config.toml
num_attention_heads = 4
norm_place = "pre"
bias = "none"
init_std_up = 0.0271
learning_rate = 0.00225
lr_mult_qkv = 0.5
beta1 = 0.95
final_lr_fraction = 0.03
doc_mask = true
Each number is 128 + 32 x the weight over its row's rms, rounded and kept within 0 to 255. Layers, rows and columns count from 0. Numbers have three digits each. The size before them is the row's rms in percent of the matrix's.

# layer 6 attention key, 512x384, rms 0.0383, rows 154-219, columns 192-239
092:136173095128146141116113111173107146134137138127158153094174179137139132098116187161142138080150114144169117112164154152121098186137107184152134
097:139184131130138120179129161162085179117131137107096124214187120078126154056122211121119117126142154162098176120101149112125105086173126157079107
098:101112161138127093116128113118122119121103136137177137141137081126146129117212086091084136079121107035085104148164136066155154096156097147093139
091:115157091145121116115119063124139138190113155021145114139149121130162143105153138068192113190104092044076087119104125115140094113119121142078081
104:138139180092173128116078074138145154086195157160138088111114132145129107085139137162123145089154092092131091112154144071112177180076104182169094
093:101152124138119133136129123136141130127103126119119117117169104097108133119100078167097155118090130100111109117150076136111097040159101184132078
093:157128096085123126123172153150128151112108069132059145095094172128121126162136009123126190096083188120129151093112164174142126161177138188142071
078:156130075125181110136221178161104129100127086134126136173075207108104122172090119074122223079120162138152129119144177150127094142147148135114135
093:086112131108106122153214133068128194135092050148126129125123133108086116133106163131101212067103118149145185118094160087124106134150158123170162
077:117127197111192138097102208105082141128108160163096150114094118137074088156084158124114086102124126092160045094119126130136132076155102157070132
089:130103068148113144130147083138165147139062136112167110130116166087150114098141179144120185115106117124118137168151142138178086181101162107158136
066:113122111116066117155093077165145103090112161095167131142159077109177154076082122119122086117124133169110097119178082083115068158123118088104166
064:102152110182087117108138111105144081092138178142147099141119093173129141054155138170137099113133077092146152160207110119119083140124186104126188
078:175112140081105119104132124162106141167097088140143172074077190118105119113178100120134157089110111110141074180104127163108205147132123112124102
090:154104076161104151167114124131083168119116109095158163178187149065172176100131183138155129179165151139149105133141117106111090120127117099147079
076:137151080180145128112121051113105102128175171122104146093116116143134116084076103109123111146184086080133138124171133131152075126089130171110208
074:112113157169110183130132098157109101124050195193117162136111079140199102124093082177083093099091115123101119164188119084103118160101129147098089
070:156091115108174124154138168066136086166164099142109145062104173158094160194102157132157159128144165119090102159057132169107237145167152127136130
105:091123100108135109147198146136121094166155174102131189091074145135121098153111113143108101131153179157173102140146156192076143096118178149150139
074:156178158141075106105121111117182149097173124088171132179116142195065135131106162093219179130117094136155161174103093141149159111160132075181111
072:181070122142163100136134081178079109102110106072155086124128127142129161140168173153159174117070169165124114167116106193162184155123145136161128
090:036117063130147164130144074135112136112127126166112173180255131109141111113165099084110086111106096129138121171158116123153130115096156156099098
098:160106136136148090145114186094171133052069052108144125182120157072125158200167127074134082107125146068070082109122155074121118094091125155085114
100:148136202111104153126121127084121109108150105117115153151142133113130134111138084125178108165100065119116103109106095111114159160117217143142129
095:134109094117114102147156147126104113141077134165108115160202089140133067119095096136182104142132129150110182113149102066095071071109154145110102
076:136125128130159117076137211097145118084064146138125144133068174123085146147126175135126146087110163134159049121136166222113144141049144146145137
072:098125104169135089172122116183145103140181146209165109177093142114187159148132032106080091168141073121114200115107157129120090138182131135136143
057:120164109124132136088158175075142141116107115139180150095083155141150085099127075144113148143126142175088117127154063131105185150168152128170152
102:068160061155114099106142086088104181168106144127074124081129102122095175136203092083122086158141098159093084131170110137092065127137121088146133
084:149094163089165160134061150117121095124158167175084178057152096138098116056102098164111162140080139067186141183156139181154144156178109116073154
103:087162115093093123144137089099130078142165133138183152201170050122109106142138172123150097176120144113086124089204116097095117128131098138126144
097:084152167146101162116068155172185116107093149048077106138148131126117116105128120131120142161116139152105137156120132153128120060190105091183161
103:079156126134155187152062149119167099093136085091112129148162118151163158087115135179135093132098103142136093116135130125070105147195086153164121
082:153086095149156065168129176096160120063127149106090200093093139151081165073094122157103166120169093097178140137140125138113156145139101165136117
094:148175103125132095145126121109096106145169076150111169146182058082161123103110172099088090098124111153106149100135142150180133115105135122146183
103:171096144099109100176133104116132188138121125085152112183158105119168182091125178105114182099151080083142141075111178112110108100158106223208102
092:162164141156190123108158137124082144144125111102135166138129119179088159157113105110149133144150172065103115133119089100106132153179109215091165
096:142138133088122118152171150073142136133120176106119060071163122104123089190120139119163157129128133132139149096172145179084123186082181110128103
099:139147108122105130137117143096144115185155127115093125161159100173136124169134111154131175055132163122150062119133046105129141136145107078099120
095:224135145157140174205151128113082201146102139162070130132134147111106101152126177134142171091063177138092155123084121154172109102089115071111154
096:093143097073124115109124118067142171085115117104099176134107117080126127129158144121163144121147124163138121062128139101169142099107125140163168
104:110092092046147135150147216098154159093067080188102105126158187159097169096157137089102103124127105137129076138119122096079188136123116107093129
092:155103194121089131123144123077198162119097096151123111113090124155145133138148156145078114114124112100064098134160096098093162134104191125174134
101:182180102148138126108118111124116119174150228158149173160178103142076114173150160124109132121088092140147148140138123140151142140165109136131188
097:096145150126187117152130178118105095088129137138144096099069144149127098126117147129138071117118117150104130113174131144124163107093133177170128
102:161080108136169122079109098096130122134083110136135129086130141096189079033173088131120187071148083173168120102082191117133077088155112116140116
096:125167121137089128123150131157126120137178140170149129191178133140139094157082126121139084157136170139099150083140147116111142127105182118164138
093:120140140106142137111118173131122069130111108107162127142124179148100157101068132125086113112131174144112151169152152157149146180122101116139076
098:125142089141151097180157158089093091079111158190110111127128062128133089137136130197142113123163145100079134114153204150127109129112127115111155
101:078157134094105091094174129133131123168081133138146098138138112169121073117147124134169149140156113141133114127082126131141134092130069170158121
100:144101101102162148147157142162124182079144134148118095124195105097069131093121124169147178127174104146111160159120112156126169072153081181170134
108:106140074124163136141090101174158149173078096114125166073162129164127134050094118133148181117138132090130140148119096109104166094095125099106093
101:104094147177172183102150122120185207139112089126099185110140134123150150109155045110151150098128139154112139160185082103171125125159115142155118
098:121093142072117162098072146097140137132100093126140063118129092126138126156172118100130128180116151161079152177106140115114130141163170099104139
088:178102115109138156169128123141119143201050148152158110109089128104121127189153115113149134157151162109090123109148192103097167109078128135151172
097:078133140064123122154132135102096070128128099119148104139144144117171140098105127128165100063153141128108127139155104090116080155109042120039153
097:097149110145090146144131162140092071095126172120144197080131061101135081172144160157126147141126135150099100075169107100129123146124171141128176
098:121138173178110145159126126137057130153075090148040095129157207156130186098155090153059073143139148138155106128156127130153107184152155082146113
102:123150113108172176123144191062132080153167137190087097092126125162121109155134185180090135163125179185140114127128103145096169151125191168122112
102:132132152155130105086114122115092123154220110145090135100103075127140133104143170117110162089109092098132060180104109140146129112130090149085144
101:143110117182175065133146096153088162147106124187109124110118181119112083133116124171122120138151130133139169179095191103123187168043114051096142
096:067137122103075109113165093100116160139150204093112116074123144123121129114168117107141131131143205179154108093176137100154160112072138107123107
100:156117069099089157119153067174167103130153169138193160126172127141135121156095104142123106089152132109175142109144074186134086130115066097099139
098:101146171136122173120100076161122113096168168157162084122093139157103114132092106118081127160111112151088139165133099173101137101119159094170118
097:155133146121119192113193120109203130165157196163149201092110097127135073169139109141168179122112111142078082128206134145103161118108166138166159
095:179116137113156115160123078132108164124087099112098073086111092122162134123156080102158126127114116121156113130147166108074140146109164150208146
# layer 6 attention query, 512x384, rms 0.0388, rows 155-220, columns 192-239
093:164176124136119112114134045150179114126123155173154069138072126080144121057130081124152138090138130113149182102183134042117186124161145095148151
100:120120108099107069113072149148154150099119153129148120101087121119163110132111129165151072119136096116126136093136078082095172119123137128126181
098:101126109136132163082095110104136084095094095095191100125152105188164133104134114156115092111165139098166100174161149134143122134148137152111069
100:139106163164105073187060122133010158135160098104065115104139155135191123102150189103173086152167096070132191100102097154115173135153075117088117
094:146146077112112079075064110132129150068175135121157085091079114163149060112138069141116128070122118155083188191152127138121144120111142076107175
084:140107089130138160047125079129065072103121155132123155080122050070177142108110114074158086164093145118106079142129130152152105167122154135073116
076:139117131109149167168104082170088139104162095140072107084152086082100124089129106116144130103069137172137176155052183151160124178103138131104099
081:165074136106196121120077146127188150137133136149090139137152158172127114130099069169108197110131159112125206102085159125157177129133091147136119
067:106081118109097142110131100185103094150105136148161182041146086079161119153113070095152127080052117112141131092059142162146121121095114115154088
071:121138088085113124162160164115151141144159183118125139134166138168108148111078203103115128154189148168141103162129088090162142115142127090110137
075:094133116125147122119144133109151137111110099113169066164072103043102144130093205090091096123174133127130053163139128135124098120124177133131156
079:117170120081086063170156131121114150119114116112178068168136153032133108111066112110089092162147078168138089153103092172105113105089165121127164
090:085114186167077103145150202149073112129124124128098181122171134148151113078144177158114133139144147110102171135135143142137134156135120147130132
079:111117133169159092116094162106192138158091127096155076169106135137112141113183113091059112077162111182123116143109142097120177069184200114178119
088:112085098142103095154170146136124091070118126115169062102119128088186069197156163148173118098120114161130088165122100096151103124153148136140104
096:168121072189110125117069065113154095117113157097099118118157098075104134216122124127178154134120148168146203140087165132139156100059119123104069
086:113165117055109093071168108109123157157065109167078139100072135161118114054082151098065088110118145094171161119124100125147092077190148130108160
097:084099132125142141190142190115106135148060114144133115167148157144100135105075131133131136146161100120085131143106121164146112147099129127158145
089:143158187139153149179132161122156133130144105084104134119120079143081170121135107138107147163109130088090118087129103100103187094158171120115084
086:141147096153129184113141165118151133121154169142143149095062135154128120160143198117117121126102099094153050113111087129160139125158141118048130
086:091118106110143143159159166145130108056127125123110121195142126093140164128125122159134132078110118172139103126160130112130093151102162145142162
095:141140083118174153140167115150079092127114172164223106144075141171192142117070134154135114134101104140135127122141151135139082098097133099174101
090:161183139095161117168146083163150134139124066123082190133129164152121108096141114154087141102178167126129173098209102129079095064161160123151156
094:117183037144135154070074175087137169119175160146148107120202107129110100149156074146186119073113115122129194179132097099105154178118110086137145
091:153149094108099071166127110134163157102114119132158127144111105168150151140051096148056136145108140110132138107081102107116142112131153096165191
094:130119173190056149092091156128101100141111171111092104156117157192156141128101160110157123105166178148077112165202149063200108125137153129107094
099:151129172107119097098094164168092146156127160091096093092167166172147109153110106158132144111165078117145075118108131206141090153160129086094099
096:186168149096114095156188154198089143137108116117139168065131169109133057164134122152122152129177122135124107107113162136127121170159131114183137
100:169155133153178108104092106155133126153136132088148175087125117117133113141154131137144091100152129134120168127077086133108120139141100152121113
099:070181130157113101157151150126140145091102172167135075116111121149173125119099118130092124156087120148206151150174137104136126123153089170188145
096:192133152120100054169185103116165100154093051113181155118142154145121133105071095114083116131128188133068144155139103098097098161145113133072134
099:174156133162124098094153065095145172095140096125122074130149137193098135130118130113138149097108138184077147092108143138173143105149119095081129
097:124116129119104091125105173146147130123117132123088152104160133172081100156113140126090124137142114097089172137110129110145107160102134164114134
094:113130132069195132145172127145149141149143121138136072127095072125161107119151126148159182124122158159186128140120166123111041078147071121148150
099:140138119112145175111140120111114099081102154107156113106077110136117129095129138111110095111132131090116126139134144127083116129138135079133168
095:115154125094112085142162133090144121101085174136109158139161173083155115082089182095171130068125047092116091130143109114114112070176192146222071
101:129081090113163194080068183151131185139116111093112158174087120130145157146128136175107123141169077125158125159054178140091099130066134096191136
098:075125150161151180129161103105108107163101092158126141088111145061144158133152124094081128169145140140161160146137155128125083064089126155178103
100:208129096095150096118174130166088127117146089137150192119132133089173138107160142104177130164127078163121093161149158145133075070083070160088094
099:126158163132139146194157111147082126093090115173091152127091144167139132122122100133110122174118125160127110100168117115086152107130133123113124
104:099165121176092191132126116140082121150172113148095145167103125116176114104137117137094170078131086138120135077138133151179134060090103117152185
095:078175093108091158117131104158107109116174114079132151159135125056080139111135118142087151131090125184225193111133122191113119119140155158124130
099:127128106210109111072091148099141130095132191083087104156156132157115131060112132095042132122152131133114141094174145087180172152119174120074112
097:136052170140098149175094114155126117148142148105057120147156117123151112097126154153199152131140175078163139093106154126155069182060112119150144
101:164141162129091097129126111126088148097172147177144116026114084175134119197156177142112129129139152122119130098157097143132163162207139156108111
099:162131161151133151095149106075132148207110156108076085127116099097110114124085142090131183173136069112128186112165145070170147150124144086130098
097:154118197146106004117110141110160061105131135192079167104121125121126134137180135135135114123174152123123167102172112166108077130088119097129148
101:112113080105093142078127153077115120162125145096111157154160107182124159090077146146142148142102131154105130156091078072160140139097066137171175
100:138106123109197115106107135139151131117189071141106098180159092169088105165099110129201125120106115160146131119110116091108126131108071119099192
103:142134099186108109094079210127115159170130125111150103091123120137139099150153028102174120122144109097118146178124157159133144168140155135132186
105:130132156125142089136138109185177110116119145128153164076163095160114096198138034114108121146120094235111108099076128173142166131155121103170102
098:185188170124125077101130137136129093093157129130138166157129174083126090135194149100146065158137122133116203105113108071106091115063181096139121
096:140150104136179109144103098177126112087150140135067124119163146152088108061126080139205130161200142113137108096113170192102084117088093143086161
094:125115124180086116067156094127093114156144095118131071104171100112104116115159130101221104126107107129148155106087147154155129116131096127111134
098:086098115099171160087141143102127159142097146143128115107101111177143163115121147138146126118167089105112038170145124175098135147164119109178095
089:161121140159107077084089158129141212132116075073085087117140104122172149200104093174119183128132160163146116107066159126089135147090101119175166
099:128126175148171120131191109163126105126097105144066243122107132103162138090183094089168165174111127088118145110140140084080132128102125130095087
101:105151155118111152160150022101136129130152175158135071180075123106091139145125165129095155070115143108162112084124142110131143098164129123151156
097:098158169077131117163192140137128084074162135162142142120188134143118081163121135127152052169114078120162120173115127131122082162167114108125125
098:151109175146216146180115094197128110146169127114085106103174105180173118181180071088190142142124130148136143141136132131124112134137147110099116
099:111116113109115208092129113108158115130148132095110162167081161098099145177089106133155123128183092105153161166149147115093183141121199129110061
101:097109150114196152151130145121125173072151129104127109162148141128121102124140112094135104119169131153099114177080118155129130161159173126167167
100:158134067126151135196119140195114101151093129073084145129121176083138149102158131142150105121132132174155091102162126172124062151121171126084080
099:083124156144127077177142122117115144036121066108065094176176173064114099121099175151130104114145124191117176103122104174123120130078144096103117
095:119106157174119197114129188153110174158116134107134163103129142097133091121122158086206088182139092131142142058130141187143095172129126075155108
094:107154094141143142097078112154098133143161138165153082067111164146158113116149176128208114083137091106185150184107103142118160140140136121106063